Part of a small language model's weights.
Size: width 96, 3 heads of 32, vocabulary 8192, 1.89M parameters.
Architecture: learned positions, biases, tied embeddings.
Training: a variant of SOAP for these matrices, 144M tokens, 4386 steps.
Each number is 200 + 20 x the weight over its row's rms, rounded and kept within 0 to 999. Layers, rows and columns count from 0. The size before them is the row's rms in percent of the matrix's.

# layer 2 MLP up, 512x96, rms 0.244, rows 145-289, columns 48-95
099,199,208,202,201,198,188,206,212,191,181,199,242,216,195,197,207,199,168,232,215,202,184,194,216,161,218,223,195,211,174,217,226,197,176,201,217,190,230,182,210,210,203,160,204,167,185,237,166
129,181,220,215,209,204,180,203,221,162,214,197,203,210,203,223,243,221,205,180,194,218,193,228,211,212,164,187,217,186,220,207,177,186,188,200,212,222,210,177,184,185,179,222,188,220,194,202,166
104,234,207,201,206,220,163,203,204,210,186,189,192,201,217,199,189,206,206,177,236,165,159,223,200,211,182,209,180,182,200,210,175,201,219,168,202,229,194,210,218,209,183,192,212,215,183,207,240
103,182,204,209,182,188,196,188,240,173,194,187,233,222,190,175,193,248,187,192,207,191,215,195,207,221,155,184,220,207,233,191,198,199,194,257,204,216,223,149,198,212,201,203,201,216,198,203,171
093,179,162,202,222,179,227,206,152,197,191,191,171,192,212,222,181,203,220,206,177,179,238,201,177,175,199,200,188,258,191,209,235,183,189,193,196,210,224,191,195,204,185,181,229,196,231,207,189
101,199,201,212,218,212,240,192,202,185,210,216,204,209,201,187,214,188,226,244,191,162,205,198,172,188,205,228,172,194,160,190,212,201,263,226,212,172,213,193,213,186,211,196,201,175,200,185,206
097,236,207,207,201,208,196,197,203,233,196,183,186,221,186,206,129,203,198,206,189,209,216,199,192,225,203,188,216,175,185,187,206,187,202,214,181,221,246,209,243,210,213,183,172,243,215,167,195
097,162,197,160,208,217,176,164,183,201,223,234,192,153,187,201,205,215,161,185,177,224,198,184,187,215,205,206,212,169,182,169,213,181,203,233,167,224,187,233,212,209,210,209,226,219,191,230,190
102,179,222,190,174,227,223,203,182,169,170,193,195,218,205,169,167,166,203,181,201,154,200,215,182,173,206,217,237,169,203,228,216,200,201,194,189,208,191,211,206,188,182,223,205,173,195,198,229
099,205,226,202,183,181,190,192,231,238,206,182,221,215,191,228,198,191,223,212,148,188,194,230,222,205,193,209,235,205,227,204,172,180,176,197,199,227,179,212,180,208,179,220,196,207,193,199,190
110,200,180,198,173,242,206,181,185,198,219,212,195,202,173,208,222,164,202,191,223,212,179,204,220,197,178,196,180,223,190,180,216,209,226,213,165,185,178,205,200,219,197,235,223,179,175,210,180
093,167,199,163,201,202,197,199,160,205,215,171,192,187,214,205,213,175,189,222,213,218,168,228,200,183,182,232,208,202,174,205,177,218,186,192,196,192,178,213,238,144,189,237,186,192,217,187,203
096,159,223,207,211,199,182,188,208,215,209,190,178,180,222,198,196,199,199,212,213,188,219,222,189,206,183,199,197,225,237,204,187,198,212,192,172,247,208,185,190,216,238,236,230,195,200,171,219
164,190,214,191,206,172,184,190,185,190,203,166,195,214,200,190,209,238,181,223,192,241,211,208,184,177,192,200,228,204,232,197,168,193,206,201,239,203,208,196,234,200,170,176,163,217,203,201,213
089,179,205,243,172,167,221,152,185,174,207,215,229,229,211,193,176,206,227,204,240,189,196,182,163,186,166,230,231,176,181,210,208,178,211,208,220,209,202,191,208,194,186,204,212,217,208,202,159
094,179,242,226,215,168,201,212,198,205,190,189,198,212,230,205,209,147,188,210,194,209,212,215,201,193,211,235,224,180,187,183,205,215,238,200,210,164,203,182,182,194,212,209,177,192,230,202,174
082,185,203,203,236,174,168,188,207,191,183,184,212,199,212,174,203,226,174,218,252,218,145,201,208,200,174,241,191,207,186,191,169,195,217,215,224,233,229,191,202,212,178,212,213,217,179,188,221
103,222,186,190,183,224,241,180,214,179,204,185,206,190,207,224,213,167,196,176,215,170,217,192,206,220,198,197,216,222,174,176,230,222,211,196,206,215,173,218,171,186,189,162,209,217,195,182,185
096,195,180,153,190,198,194,195,179,188,173,206,183,204,239,200,163,192,143,205,191,186,211,189,181,212,211,209,231,208,191,213,168,176,206,208,222,205,221,237,198,144,194,209,211,184,206,177,172
112,181,227,248,186,210,177,215,215,208,204,197,205,202,232,208,192,210,205,210,209,185,204,209,218,180,206,199,193,233,241,189,183,174,182,223,192,192,190,198,186,208,206,230,230,187,173,170,191
126,199,190,188,166,180,187,179,227,197,175,160,205,187,195,197,244,166,203,192,171,184,170,210,182,194,178,221,209,228,216,201,229,195,245,206,196,200,179,183,211,222,218,176,221,152,192,211,215
110,203,187,197,213,203,207,195,179,204,227,194,214,208,181,187,199,211,218,233,187,208,225,212,198,157,198,182,168,207,206,206,150,143,227,176,181,219,211,184,224,222,165,211,193,232,202,183,198
131,188,203,221,192,216,172,221,229,164,208,210,187,185,188,219,222,226,189,208,197,214,216,204,200,218,164,172,205,209,196,193,188,171,209,177,230,210,182,196,194,214,182,188,198,228,209,212,209
107,221,193,193,174,205,192,223,237,224,199,190,216,189,182,233,184,170,203,159,171,174,206,219,195,219,190,178,192,179,187,173,182,179,210,197,226,170,219,204,190,170,220,213,214,221,190,196,171
097,206,188,209,215,210,222,180,193,175,190,203,202,185,203,234,170,183,227,216,206,202,214,201,192,209,191,226,224,228,158,173,200,225,196,196,153,203,185,213,174,200,203,185,193,181,216,206,191
087,178,200,179,207,199,172,202,197,198,219,183,207,197,177,216,167,184,219,230,202,186,184,225,237,180,187,218,183,164,194,199,224,225,219,184,208,200,178,179,233,219,194,223,172,236,213,188,202
113,175,211,200,197,212,241,210,214,206,162,190,195,187,215,215,194,172,216,204,164,178,171,212,182,209,175,202,203,181,197,191,154,233,188,198,217,191,226,196,175,206,180,215,190,206,194,191,215
107,203,207,173,203,197,199,168,170,202,209,162,195,216,200,194,188,172,212,231,192,216,182,227,167,191,219,168,199,154,214,199,235,189,234,217,217,187,207,214,238,168,229,183,241,178,179,208,216
102,187,222,201,153,235,173,200,210,223,210,203,194,189,216,217,201,181,155,204,195,188,235,231,236,175,187,174,202,161,194,203,195,219,190,197,210,174,190,242,218,213,182,187,209,199,178,192,215
095,189,219,209,238,184,231,190,196,178,213,182,185,199,218,174,207,228,187,232,170,213,207,198,207,191,193,185,203,174,201,188,142,184,208,185,166,241,203,220,209,164,171,215,187,217,167,207,196
111,176,227,202,199,204,166,220,169,203,239,189,219,182,169,179,201,172,229,203,179,198,212,213,201,188,228,182,179,197,227,188,218,175,228,169,190,191,168,210,189,227,173,213,198,198,181,193,242
105,179,185,217,204,174,164,182,208,205,213,203,172,228,215,173,198,182,203,222,173,189,155,215,173,222,222,209,190,197,206,205,182,187,180,183,224,220,217,206,237,210,203,198,194,184,206,214,193
089,191,182,206,181,227,204,230,181,201,201,209,155,198,192,223,189,217,177,215,205,197,225,220,217,198,212,191,194,188,175,157,215,185,189,167,193,219,234,174,194,213,213,213,194,225,204,188,156
113,200,234,191,206,207,226,216,178,180,200,224,213,145,215,198,185,200,173,214,186,211,183,242,201,214,184,195,175,196,225,196,224,252,193,194,218,173,224,203,175,193,214,196,244,214,167,222,198
099,210,184,234,179,208,155,185,225,196,251,193,214,216,192,198,220,193,181,202,206,195,190,210,192,183,210,218,206,162,218,175,223,193,202,189,222,189,180,176,215,187,234,214,169,171,191,202,200
127,207,191,170,186,209,190,203,245,195,198,213,199,185,207,199,166,177,187,211,156,207,185,226,202,182,174,226,159,206,194,198,245,230,190,202,214,217,177,191,188,218,200,199,189,192,210,195,199
106,190,226,216,195,193,203,187,202,196,178,188,190,212,214,227,161,209,224,201,215,202,199,218,232,197,206,230,207,205,188,173,144,208,216,192,206,207,166,207,199,187,202,205,226,212,206,204,229
098,183,212,210,199,229,195,220,185,227,233,199,227,208,219,200,202,219,198,187,199,224,201,160,207,215,206,200,198,213,196,184,216,218,178,196,198,207,225,217,205,233,230,192,184,240,220,195,194
095,199,201,197,227,168,188,196,235,205,222,166,205,191,239,184,175,188,206,248,213,194,217,211,187,182,202,167,203,200,195,217,188,177,225,185,217,157,176,220,226,175,158,221,206,177,199,203,186
095,187,231,242,170,226,221,217,194,192,178,219,215,222,166,201,189,209,193,219,211,193,206,189,249,182,192,214,207,215,205,201,200,226,197,193,186,167,210,213,182,186,190,196,211,225,172,213,184
109,183,215,236,228,147,190,224,194,181,223,214,198,223,183,210,200,177,234,223,195,230,187,215,233,186,197,162,183,205,247,204,225,221,218,209,179,203,186,190,194,174,220,223,215,212,205,211,173
110,196,246,197,170,221,199,195,194,176,231,220,199,242,214,203,180,199,187,192,216,172,221,198,187,212,189,234,202,169,196,198,185,218,201,209,198,205,217,218,212,221,209,171,246,210,187,195,206
102,212,198,189,170,210,174,186,189,222,239,191,192,204,210,189,193,226,184,204,209,205,158,211,198,217,176,188,222,229,199,156,200,211,200,195,171,254,217,217,218,209,194,191,176,227,171,191,174
100,203,176,197,204,197,219,182,184,201,171,186,238,228,177,214,232,221,195,202,216,165,204,199,201,206,193,166,205,204,194,219,199,147,246,202,187,209,191,228,203,208,230,171,183,207,158,186,242
102,213,188,156,202,173,205,208,190,218,212,219,217,253,186,241,207,187,211,222,217,188,217,194,213,197,208,196,207,165,163,224,176,168,232,231,225,186,235,197,202,200,189,202,178,208,198,179,222
104,232,208,222,215,230,218,197,189,175,208,195,209,193,239,194,204,195,227,224,186,203,201,215,205,201,165,181,187,189,182,213,182,191,163,200,192,203,212,169,186,199,198,208,171,210,224,194,189
089,202,243,205,187,194,196,213,199,131,179,196,197,181,175,202,216,189,182,196,201,210,238,203,241,182,186,208,232,234,198,172,216,218,176,190,159,221,224,188,173,167,215,200,199,174,200,185,207
090,197,213,190,195,186,191,171,207,213,178,215,182,217,198,188,197,226,189,205,232,161,202,225,166,157,206,226,199,192,184,180,187,209,184,210,225,239,194,203,177,210,212,223,201,193,193,181,211
078,201,204,217,195,210,218,200,217,179,198,234,209,208,216,185,153,219,197,195,228,198,203,227,193,218,157,218,196,215,184,211,197,227,199,188,199,236,191,216,184,185,163,186,196,199,216,186,206
078,190,207,213,219,191,172,228,208,168,195,215,167,213,183,211,189,188,221,194,169,186,190,202,173,198,158,231,161,208,212,135,191,220,201,182,217,189,211,197,205,193,223,198,187,199,192,176,215
093,193,182,192,203,201,169,189,228,189,183,212,226,200,182,194,203,199,212,245,191,187,207,213,174,198,220,219,212,176,189,230,215,199,225,228,222,197,203,185,217,176,166,215,226,224,206,220,186
084,174,189,204,203,202,198,207,234,200,225,197,206,166,169,266,194,248,177,214,196,167,228,192,210,169,197,178,214,221,182,194,157,188,186,216,204,212,184,195,211,206,166,186,215,207,217,197,148
105,181,195,192,200,169,208,227,176,215,157,188,213,204,195,182,233,230,209,193,224,199,219,202,176,210,220,175,181,199,232,187,187,178,189,200,205,195,168,186,224,217,214,209,223,195,180,218,187
104,210,180,169,214,215,207,201,169,242,223,173,206,194,177,214,187,196,255,208,186,228,219,231,215,175,167,217,191,220,204,179,198,195,200,215,198,182,186,204,185,209,170,185,230,195,185,187,182
098,184,197,223,210,182,212,217,211,191,228,196,194,212,177,222,146,215,196,212,238,205,191,213,200,171,169,183,202,233,215,172,179,215,197,210,219,219,196,185,198,205,190,202,154,214,205,166,230
096,225,210,201,183,223,203,212,181,179,180,209,227,211,232,191,182,214,221,200,172,186,236,183,173,190,209,203,189,198,207,164,196,195,188,215,179,182,216,182,146,201,196,182,226,164,176,184,212
106,199,215,195,169,207,196,178,214,249,241,214,180,205,177,216,209,203,211,188,170,181,225,188,201,164,185,171,207,193,202,243,203,203,201,209,202,212,206,215,173,229,162,197,181,207,184,212,205
087,190,221,188,227,146,195,214,188,205,209,222,172,194,213,216,223,207,205,167,223,193,189,223,194,203,165,206,223,216,215,196,179,183,228,199,207,189,181,190,190,194,201,196,183,173,160,188,220
099,204,220,170,208,205,194,192,218,179,220,204,242,219,181,221,192,224,200,217,183,193,170,198,237,240,160,201,209,192,215,214,183,204,167,230,209,225,165,199,189,181,160,212,222,198,204,165,172
106,204,237,254,167,207,175,187,194,215,202,224,205,176,221,211,210,218,180,210,202,201,200,197,164,205,180,187,227,194,176,196,181,165,186,258,218,166,215,164,198,203,174,201,205,236,218,198,206
105,194,212,192,206,203,179,197,179,208,213,155,212,203,174,200,199,187,179,232,189,218,145,176,210,157,205,201,195,162,231,172,186,212,220,213,205,199,225,191,218,195,210,217,209,182,220,196,161
104,183,204,179,190,188,191,207,205,200,169,197,216,203,157,206,149,227,211,193,204,167,217,197,182,228,179,215,174,175,219,174,174,213,246,208,180,175,185,221,217,234,207,231,192,195,191,176,202
102,158,184,194,217,173,228,192,206,173,194,250,167,179,203,201,203,193,197,216,204,222,197,192,189,173,197,213,201,202,207,186,193,185,194,200,205,219,218,210,202,152,203,200,180,166,219,192,214
106,161,164,199,211,209,230,202,211,207,191,217,210,194,215,240,191,200,226,199,187,178,201,189,192,215,181,209,194,204,222,207,174,189,204,219,236,227,187,163,189,203,211,199,197,197,209,199,182
090,215,189,190,145,167,193,194,195,218,191,190,198,219,184,208,169,228,213,197,203,186,179,181,162,254,223,196,194,176,224,213,195,176,192,206,170,202,225,218,184,212,211,203,191,243,229,213,185
100,227,200,211,201,208,188,243,175,200,202,223,186,212,185,217,205,167,176,229,188,169,197,205,184,222,181,203,192,195,196,203,202,204,220,225,209,193,221,236,210,183,211,197,209,218,185,142,203
105,176,227,220,174,166,201,201,249,172,176,200,208,188,220,189,207,186,224,230,189,184,214,190,170,207,197,198,230,183,176,187,187,226,166,189,182,209,223,193,196,184,178,167,194,213,176,182,217
100,201,199,181,188,211,166,196,206,206,215,193,176,196,160,197,214,204,213,213,179,161,213,214,195,175,205,189,205,194,180,169,204,240,225,175,211,204,175,202,176,197,248,191,184,212,174,216,198
098,193,214,197,204,217,225,207,204,188,199,201,192,181,206,212,192,229,207,172,197,188,206,184,189,185,217,186,166,191,204,180,175,201,210,236,203,187,203,200,229,215,182,222,209,171,193,216,209
099,216,197,197,190,203,216,189,184,198,221,237,229,198,178,216,192,182,227,262,203,185,208,177,188,182,175,229,160,238,197,196,202,177,217,259,199,210,223,204,239,206,181,192,206,175,210,185,200
106,222,205,193,146,221,205,209,218,195,208,216,210,181,197,210,186,214,197,188,198,171,158,210,198,183,188,189,202,153,217,184,229,181,220,202,230,226,190,177,155,189,228,189,204,174,210,181,202
116,184,188,174,200,188,166,235,212,171,202,197,206,197,187,203,207,220,226,177,202,190,195,236,213,170,183,191,192,197,211,173,197,178,205,220,213,185,172,190,198,224,169,237,197,190,190,208,175
103,205,231,169,189,196,155,211,205,217,225,186,174,172,211,191,193,226,184,201,169,191,175,197,197,188,190,186,171,209,153,176,188,208,199,192,221,190,210,263,198,200,217,196,199,212,180,219,177
091,191,205,233,167,177,181,176,231,185,209,176,177,207,218,211,204,184,243,222,186,204,230,192,192,214,196,237,216,215,164,204,206,195,204,241,208,207,229,196,208,211,203,140,210,186,172,206,209
107,170,179,251,201,196,212,196,234,196,236,209,195,188,161,173,228,220,232,215,216,203,196,197,224,200,186,221,190,220,180,188,154,208,222,212,194,181,216,243,190,208,201,213,196,207,214,192,188
098,201,176,209,192,174,191,230,242,216,189,208,186,212,220,218,184,203,196,183,193,210,227,221,201,226,193,216,210,242,205,193,189,210,174,188,230,216,201,238,207,187,196,187,203,222,226,193,218
079,201,199,201,181,211,198,165,175,181,218,204,207,196,204,226,197,175,179,220,218,171,243,213,178,186,195,225,164,212,210,163,195,198,172,186,196,204,210,166,203,190,230,226,198,210,169,210,212
105,218,185,180,215,195,215,223,203,201,180,212,198,208,186,233,182,210,220,194,214,202,199,157,197,208,185,189,232,198,174,218,202,179,184,213,212,227,232,202,217,187,205,169,220,226,208,211,160
105,184,189,239,175,220,210,179,166,205,186,211,213,209,190,195,174,210,213,209,194,170,201,239,209,188,179,183,215,198,180,210,216,210,194,194,170,202,233,206,215,211,183,210,207,220,210,206,227
097,174,189,218,226,192,182,193,204,203,208,247,211,224,190,207,157,190,207,198,205,202,198,179,214,165,187,216,207,177,186,215,169,182,200,240,180,203,207,193,215,212,200,208,185,184,189,220,228
092,210,213,174,185,188,206,197,199,193,214,181,200,191,216,186,204,225,206,244,187,211,212,226,201,177,201,214,202,210,171,236,191,202,184,207,187,193,210,163,183,213,229,127,232,180,224,199,190
085,162,200,166,179,183,202,170,212,188,188,192,203,248,211,213,177,223,192,249,212,177,206,211,174,189,196,210,197,168,177,211,202,209,229,218,152,194,216,197,194,167,198,204,218,188,201,211,207
102,202,195,210,201,222,169,194,224,215,195,206,225,225,196,179,222,180,214,197,241,195,194,188,198,184,146,207,180,207,212,178,216,194,157,207,183,207,180,178,203,173,179,188,199,205,224,208,215
106,209,170,214,185,174,151,236,183,185,200,200,204,240,181,196,207,186,177,185,208,211,179,188,202,198,193,222,253,196,209,198,213,172,223,224,206,193,205,215,206,160,180,223,222,221,203,182,205
097,204,236,173,201,233,194,266,205,202,171,207,237,190,200,205,204,221,209,200,193,205,222,209,170,186,151,194,202,184,186,188,215,195,215,223,201,209,209,187,211,215,218,201,173,201,183,172,187
096,186,214,226,199,187,192,233,195,215,205,166,175,179,175,181,199,211,194,214,187,169,190,193,207,202,204,200,187,192,211,182,211,215,211,166,216,198,231,198,275,223,205,216,179,225,239,227,242
101,197,181,217,204,196,213,161,225,186,196,187,194,186,237,208,177,144,206,208,186,200,219,197,188,211,190,198,250,193,170,218,177,205,201,192,207,191,210,198,188,216,181,231,181,234,193,213,224
105,178,178,224,195,168,179,211,214,174,189,203,185,167,224,198,196,214,189,193,198,241,181,214,189,188,206,193,187,217,228,194,207,204,193,210,218,226,228,213,195,192,184,190,199,197,214,212,207
100,202,216,177,224,185,217,201,207,200,188,255,190,208,224,215,187,161,213,201,231,176,189,180,208,205,178,206,217,221,189,139,197,229,221,183,187,197,224,211,160,216,215,222,221,232,179,164,190
106,197,199,197,217,217,197,162,145,191,191,211,205,183,215,205,215,203,153,230,210,205,183,206,189,197,191,185,203,248,206,173,211,188,186,204,208,225,164,213,225,189,188,161,162,208,184,220,203
107,188,193,181,161,238,184,219,177,240,230,220,230,218,182,217,195,211,209,214,196,199,212,201,167,205,160,176,205,204,218,211,211,191,197,247,213,207,181,194,221,176,191,194,199,168,174,235,192
083,219,153,232,180,239,186,207,161,188,190,197,189,243,194,202,198,190,225,158,213,184,191,216,188,191,194,167,165,183,214,184,215,180,173,177,216,221,191,204,174,232,199,176,208,188,216,204,216
092,184,206,189,214,182,211,171,202,181,193,163,205,247,218,219,206,201,193,218,200,205,193,181,213,206,191,192,171,206,202,219,202,183,199,223,192,207,239,175,182,210,186,197,201,198,194,205,184
095,252,203,175,208,210,215,216,176,206,210,210,193,192,193,212,212,220,191,238,180,234,225,205,218,178,197,196,191,221,203,202,158,204,205,209,180,215,186,208,207,214,158,190,190,201,179,195,238
098,179,218,187,213,201,201,218,223,215,215,205,197,191,171,221,185,232,192,162,175,215,194,202,212,183,150,209,199,194,220,202,174,217,221,187,232,205,212,196,174,191,176,211,198,204,227,161,190
082,180,247,220,213,182,218,218,212,185,215,210,197,202,189,217,203,183,240,235,159,217,221,196,153,190,214,179,176,204,199,192,168,197,201,203,180,172,219,184,177,196,224,224,180,202,222,189,193
098,159,169,196,201,169,151,191,195,204,219,220,227,226,213,244,221,202,207,243,211,216,198,170,221,224,202,196,229,209,193,222,219,203,176,229,192,217,215,217,215,240,200,188,214,201,223,197,184
099,184,181,225,197,179,181,207,189,210,199,239,166,185,226,171,175,169,214,207,185,212,174,209,173,189,197,229,199,184,181,185,178,241,205,180,174,222,192,221,229,198,197,176,213,193,170,179,229
116,238,221,164,185,219,204,216,208,192,182,191,210,203,197,187,195,194,197,210,200,183,224,188,209,167,150,176,176,216,203,211,216,175,180,222,213,194,230,159,191,228,203,176,201,204,190,175,166
090,175,236,246,184,191,195,204,185,177,202,203,185,214,214,184,185,208,241,197,190,199,226,200,170,202,208,204,197,210,213,197,171,166,179,184,194,209,208,185,189,235,194,212,191,209,196,172,203
097,205,207,211,215,211,242,172,145,179,175,224,184,205,188,182,190,205,162,199,184,190,220,200,185,189,225,192,191,222,206,196,199,194,181,206,215,235,244,181,195,212,215,149,192,230,190,200,192
097,161,187,208,211,241,200,233,214,198,210,184,177,195,190,189,177,186,225,189,175,189,199,227,208,203,193,190,207,189,203,223,229,195,197,240,215,204,219,183,167,214,219,212,189,178,195,213,174
119,177,183,191,227,190,182,197,186,251,227,194,227,170,189,169,182,181,188,220,187,180,181,221,244,189,231,216,200,223,199,189,189,202,228,195,199,198,225,194,198,229,192,234,187,222,202,218,201
086,220,235,157,161,195,210,200,180,196,206,181,221,192,176,231,220,201,220,212,208,198,187,215,208,203,170,160,184,194,177,194,214,217,235,198,229,181,204,217,195,202,175,208,199,195,189,221,234
105,217,206,181,173,204,190,193,193,169,162,182,204,180,227,222,186,196,212,206,178,195,219,242,199,216,183,203,182,215,156,151,208,187,200,204,222,191,196,211,174,179,148,226,217,198,184,190,213
090,191,196,184,192,192,195,216,225,154,233,191,203,165,224,168,199,177,202,210,203,200,186,211,196,175,177,195,227,226,197,156,229,219,171,193,219,161,161,211,206,205,186,164,203,149,209,210,187
110,178,183,220,204,181,178,208,197,188,210,228,201,225,194,174,210,196,198,150,196,220,182,239,192,196,233,225,238,205,240,169,164,195,216,202,208,187,197,219,194,202,228,206,181,228,198,201,209
103,178,203,222,216,244,215,231,195,236,228,197,224,192,198,226,216,190,203,173,185,202,226,202,216,171,206,197,193,206,207,204,219,187,186,203,206,173,213,175,221,211,225,204,193,167,195,196,155
087,202,208,187,187,221,189,198,175,208,198,191,201,196,176,189,206,183,211,208,220,164,196,154,226,189,210,210,183,207,182,195,235,199,255,236,199,191,224,200,198,229,219,196,201,180,186,219,201
103,189,177,184,172,205,215,197,194,212,168,201,195,201,209,179,187,223,193,214,211,206,210,181,198,195,206,200,208,223,214,196,202,210,217,184,239,200,174,200,199,184,204,176,194,170,174,222,148
109,200,185,223,211,166,228,190,172,211,180,183,202,207,178,196,180,228,204,186,234,178,235,174,215,198,178,224,230,169,186,192,182,199,186,192,189,252,196,192,202,192,178,210,217,202,172,227,192
106,194,233,194,166,225,170,185,188,231,201,208,249,182,185,206,180,203,176,166,203,219,211,192,195,226,170,166,211,208,193,188,216,221,236,206,198,173,186,201,180,209,208,193,202,187,178,186,167
093,205,185,205,198,201,192,184,222,199,236,177,194,204,195,164,199,170,197,212,199,195,184,179,189,188,199,219,163,239,217,209,170,181,201,189,236,203,191,180,189,175,197,208,167,210,186,203,176
086,184,190,196,189,173,202,199,183,211,184,214,200,180,195,291,185,182,209,234,194,193,232,197,189,179,214,178,204,181,225,188,212,210,196,198,208,204,200,204,216,199,248,206,156,216,203,245,198
097,221,185,190,180,215,228,199,167,189,129,188,217,201,199,180,186,224,207,203,196,197,229,213,176,164,189,190,200,199,212,187,188,205,177,192,229,226,228,198,236,202,184,167,195,245,218,185,160
102,220,176,198,201,205,197,218,180,220,193,173,205,199,200,219,205,215,182,203,172,175,163,215,227,204,192,201,234,224,202,148,225,194,187,148,195,245,202,198,209,190,191,203,197,209,211,234,200
103,178,202,218,177,238,181,206,211,212,192,219,225,181,177,187,183,185,194,170,197,190,167,207,202,178,174,238,222,216,185,174,204,193,183,175,193,206,188,170,191,187,190,166,222,187,208,213,188
107,217,212,192,200,195,186,227,200,181,179,215,187,192,186,216,155,238,200,236,201,171,196,181,194,220,215,204,226,186,206,186,174,195,229,196,176,187,197,216,193,183,231,191,187,216,221,172,184
097,164,216,214,194,167,204,191,156,193,196,248,236,177,241,203,178,216,197,234,202,172,213,223,225,180,201,194,192,198,183,207,172,209,205,184,163,216,215,209,208,204,197,201,234,188,195,200,187
095,198,190,201,199,179,210,180,208,202,185,226,176,199,204,194,200,154,179,206,219,201,187,219,173,200,202,239,199,234,181,180,215,192,231,224,228,215,182,180,209,238,183,210,212,196,233,180,216
105,189,201,233,208,223,203,177,197,171,192,194,194,183,208,192,207,232,200,223,201,204,227,201,193,223,164,191,228,217,210,231,208,228,221,231,222,218,197,230,172,221,209,186,180,229,189,235,201
113,191,224,223,202,205,195,183,217,225,179,174,196,201,188,214,218,206,205,180,160,192,189,217,188,187,193,161,191,178,204,201,204,214,187,201,169,173,206,169,216,239,243,169,181,225,207,194,192
094,214,191,203,156,198,169,202,195,189,181,203,248,199,173,215,189,222,255,165,184,172,214,191,199,190,176,212,181,225,187,221,185,212,203,237,195,199,180,169,219,224,219,186,164,206,193,167,162
112,191,207,199,211,216,200,204,208,194,231,183,215,221,185,227,203,192,188,222,202,211,187,212,196,214,165,199,215,222,158,183,188,228,241,169,178,196,226,204,200,206,197,222,197,200,152,206,202
089,208,185,212,201,203,187,213,202,180,174,202,213,197,176,198,161,165,197,183,217,186,199,206,231,173,203,207,180,225,196,171,188,176,196,234,187,189,190,186,192,210,194,221,208,207,142,194,233
094,177,181,207,190,200,201,183,185,167,213,187,219,211,209,235,194,211,185,210,189,160,167,192,209,168,211,171,207,183,214,200,228,201,192,192,197,199,185,193,199,161,224,184,213,188,218,190,242
094,194,207,195,186,199,222,205,193,193,186,204,233,211,211,202,172,212,194,204,206,201,177,190,197,216,194,184,226,176,213,231,181,213,172,219,222,212,248,206,244,192,151,171,175,182,221,167,207
084,200,208,221,218,207,247,227,205,185,210,203,183,180,219,204,170,199,219,225,193,180,202,169,172,158,176,199,205,213,182,183,159,182,194,174,170,209,202,231,205,188,202,219,203,190,207,213,203
104,203,200,175,214,192,194,237,192,222,188,194,196,167,188,206,197,196,163,181,187,218,195,181,205,189,194,178,197,202,206,151,163,171,217,191,177,204,240,174,198,209,175,221,178,213,234,196,207
078,202,172,192,223,188,166,180,211,157,191,233,208,198,212,217,228,206,231,206,207,229,189,196,219,181,200,200,227,177,216,243,165,177,209,203,244,204,207,153,212,222,226,213,203,218,209,195,207
109,194,183,218,160,184,193,203,203,228,207,193,187,193,203,157,216,170,201,204,179,202,185,204,199,183,213,218,205,189,196,216,222,216,218,194,190,191,197,225,149,233,211,195,223,175,202,223,238
102,158,212,226,189,201,173,185,213,166,170,158,178,224,178,221,165,211,153,166,198,206,174,182,188,228,202,224,198,216,198,210,181,225,212,227,200,177,199,205,192,178,197,208,179,180,218,171,157
103,213,245,198,191,213,167,203,238,215,211,183,188,196,201,203,153,174,193,178,173,206,188,205,182,205,181,211,212,214,163,159,203,230,257,204,198,184,215,184,220,197,182,198,220,208,232,205,201
106,193,166,174,176,211,182,191,241,194,214,190,203,238,171,187,149,183,162,207,182,214,210,216,215,183,234,222,190,190,209,189,181,206,201,205,236,212,193,202,198,243,204,214,160,179,220,227,174
099,211,204,173,200,211,195,201,211,183,215,184,180,223,201,201,210,161,195,201,216,208,180,208,212,191,181,223,185,202,195,197,190,183,213,201,226,199,214,175,213,195,180,223,166,251,177,205,263
112,208,156,214,186,221,193,159,169,221,201,185,207,238,169,244,153,162,211,216,219,191,169,179,200,207,204,205,171,200,208,186,213,229,216,202,171,168,205,187,181,211,201,170,202,185,194,177,195
098,195,209,173,211,210,159,151,226,205,190,162,159,206,206,187,202,208,188,159,208,189,193,208,224,175,231,179,191,197,214,211,190,156,214,238,219,245,209,211,197,205,197,174,195,208,208,182,218
098,214,206,165,186,196,209,218,196,183,214,232,208,193,206,241,169,190,240,201,195,209,205,212,231,195,163,193,224,191,166,194,218,217,224,212,195,210,218,207,181,238,188,194,195,192,209,182,202
084,208,190,193,192,196,194,189,186,216,199,204,168,195,200,197,181,222,177,217,218,200,184,209,177,222,231,197,208,130,160,159,184,218,203,172,165,182,204,207,211,198,255,192,177,222,221,219,227
102,200,211,202,205,204,193,206,186,184,181,179,214,179,206,221,207,212,204,227,222,193,180,230,184,202,193,177,178,214,180,216,164,173,184,211,181,201,199,167,194,192,184,227,219,219,173,213,164
081,190,182,171,197,205,182,167,194,197,217,172,207,185,224,189,231,201,216,265,166,182,193,213,190,200,216,246,194,221,200,223,198,190,216,176,198,206,191,209,200,186,224,211,205,202,181,231,210
105,191,170,214,235,190,173,198,227,172,184,204,155,240,172,205,205,208,203,193,181,187,201,196,195,230,195,216,209,180,239,189,199,176,216,198,215,214,199,216,187,185,198,229,189,204,221,199,195
099,223,192,210,207,178,183,217,192,199,226,176,234,204,205,197,182,213,208,233,191,188,200,152,210,181,205,199,227,207,197,194,220,221,176,188,198,184,207,194,209,161,176,214,206,209,222,199,206
097,200,180,187,194,190,250,204,203,193,207,205,212,201,203,184,217,195,251,240,186,206,210,204,189,172,180,185,205,184,202,176,211,197,213,178,221,197,228,191,234,192,182,203,190,172,151,212,210
101,220,208,205,206,223,190,184,185,226,217,194,198,219,230,192,198,185,211,215,203,211,218,175,190,205,156,231,222,164,185,233,218,224,206,159,194,181,191,193,212,177,202,156,197,256,182,187,242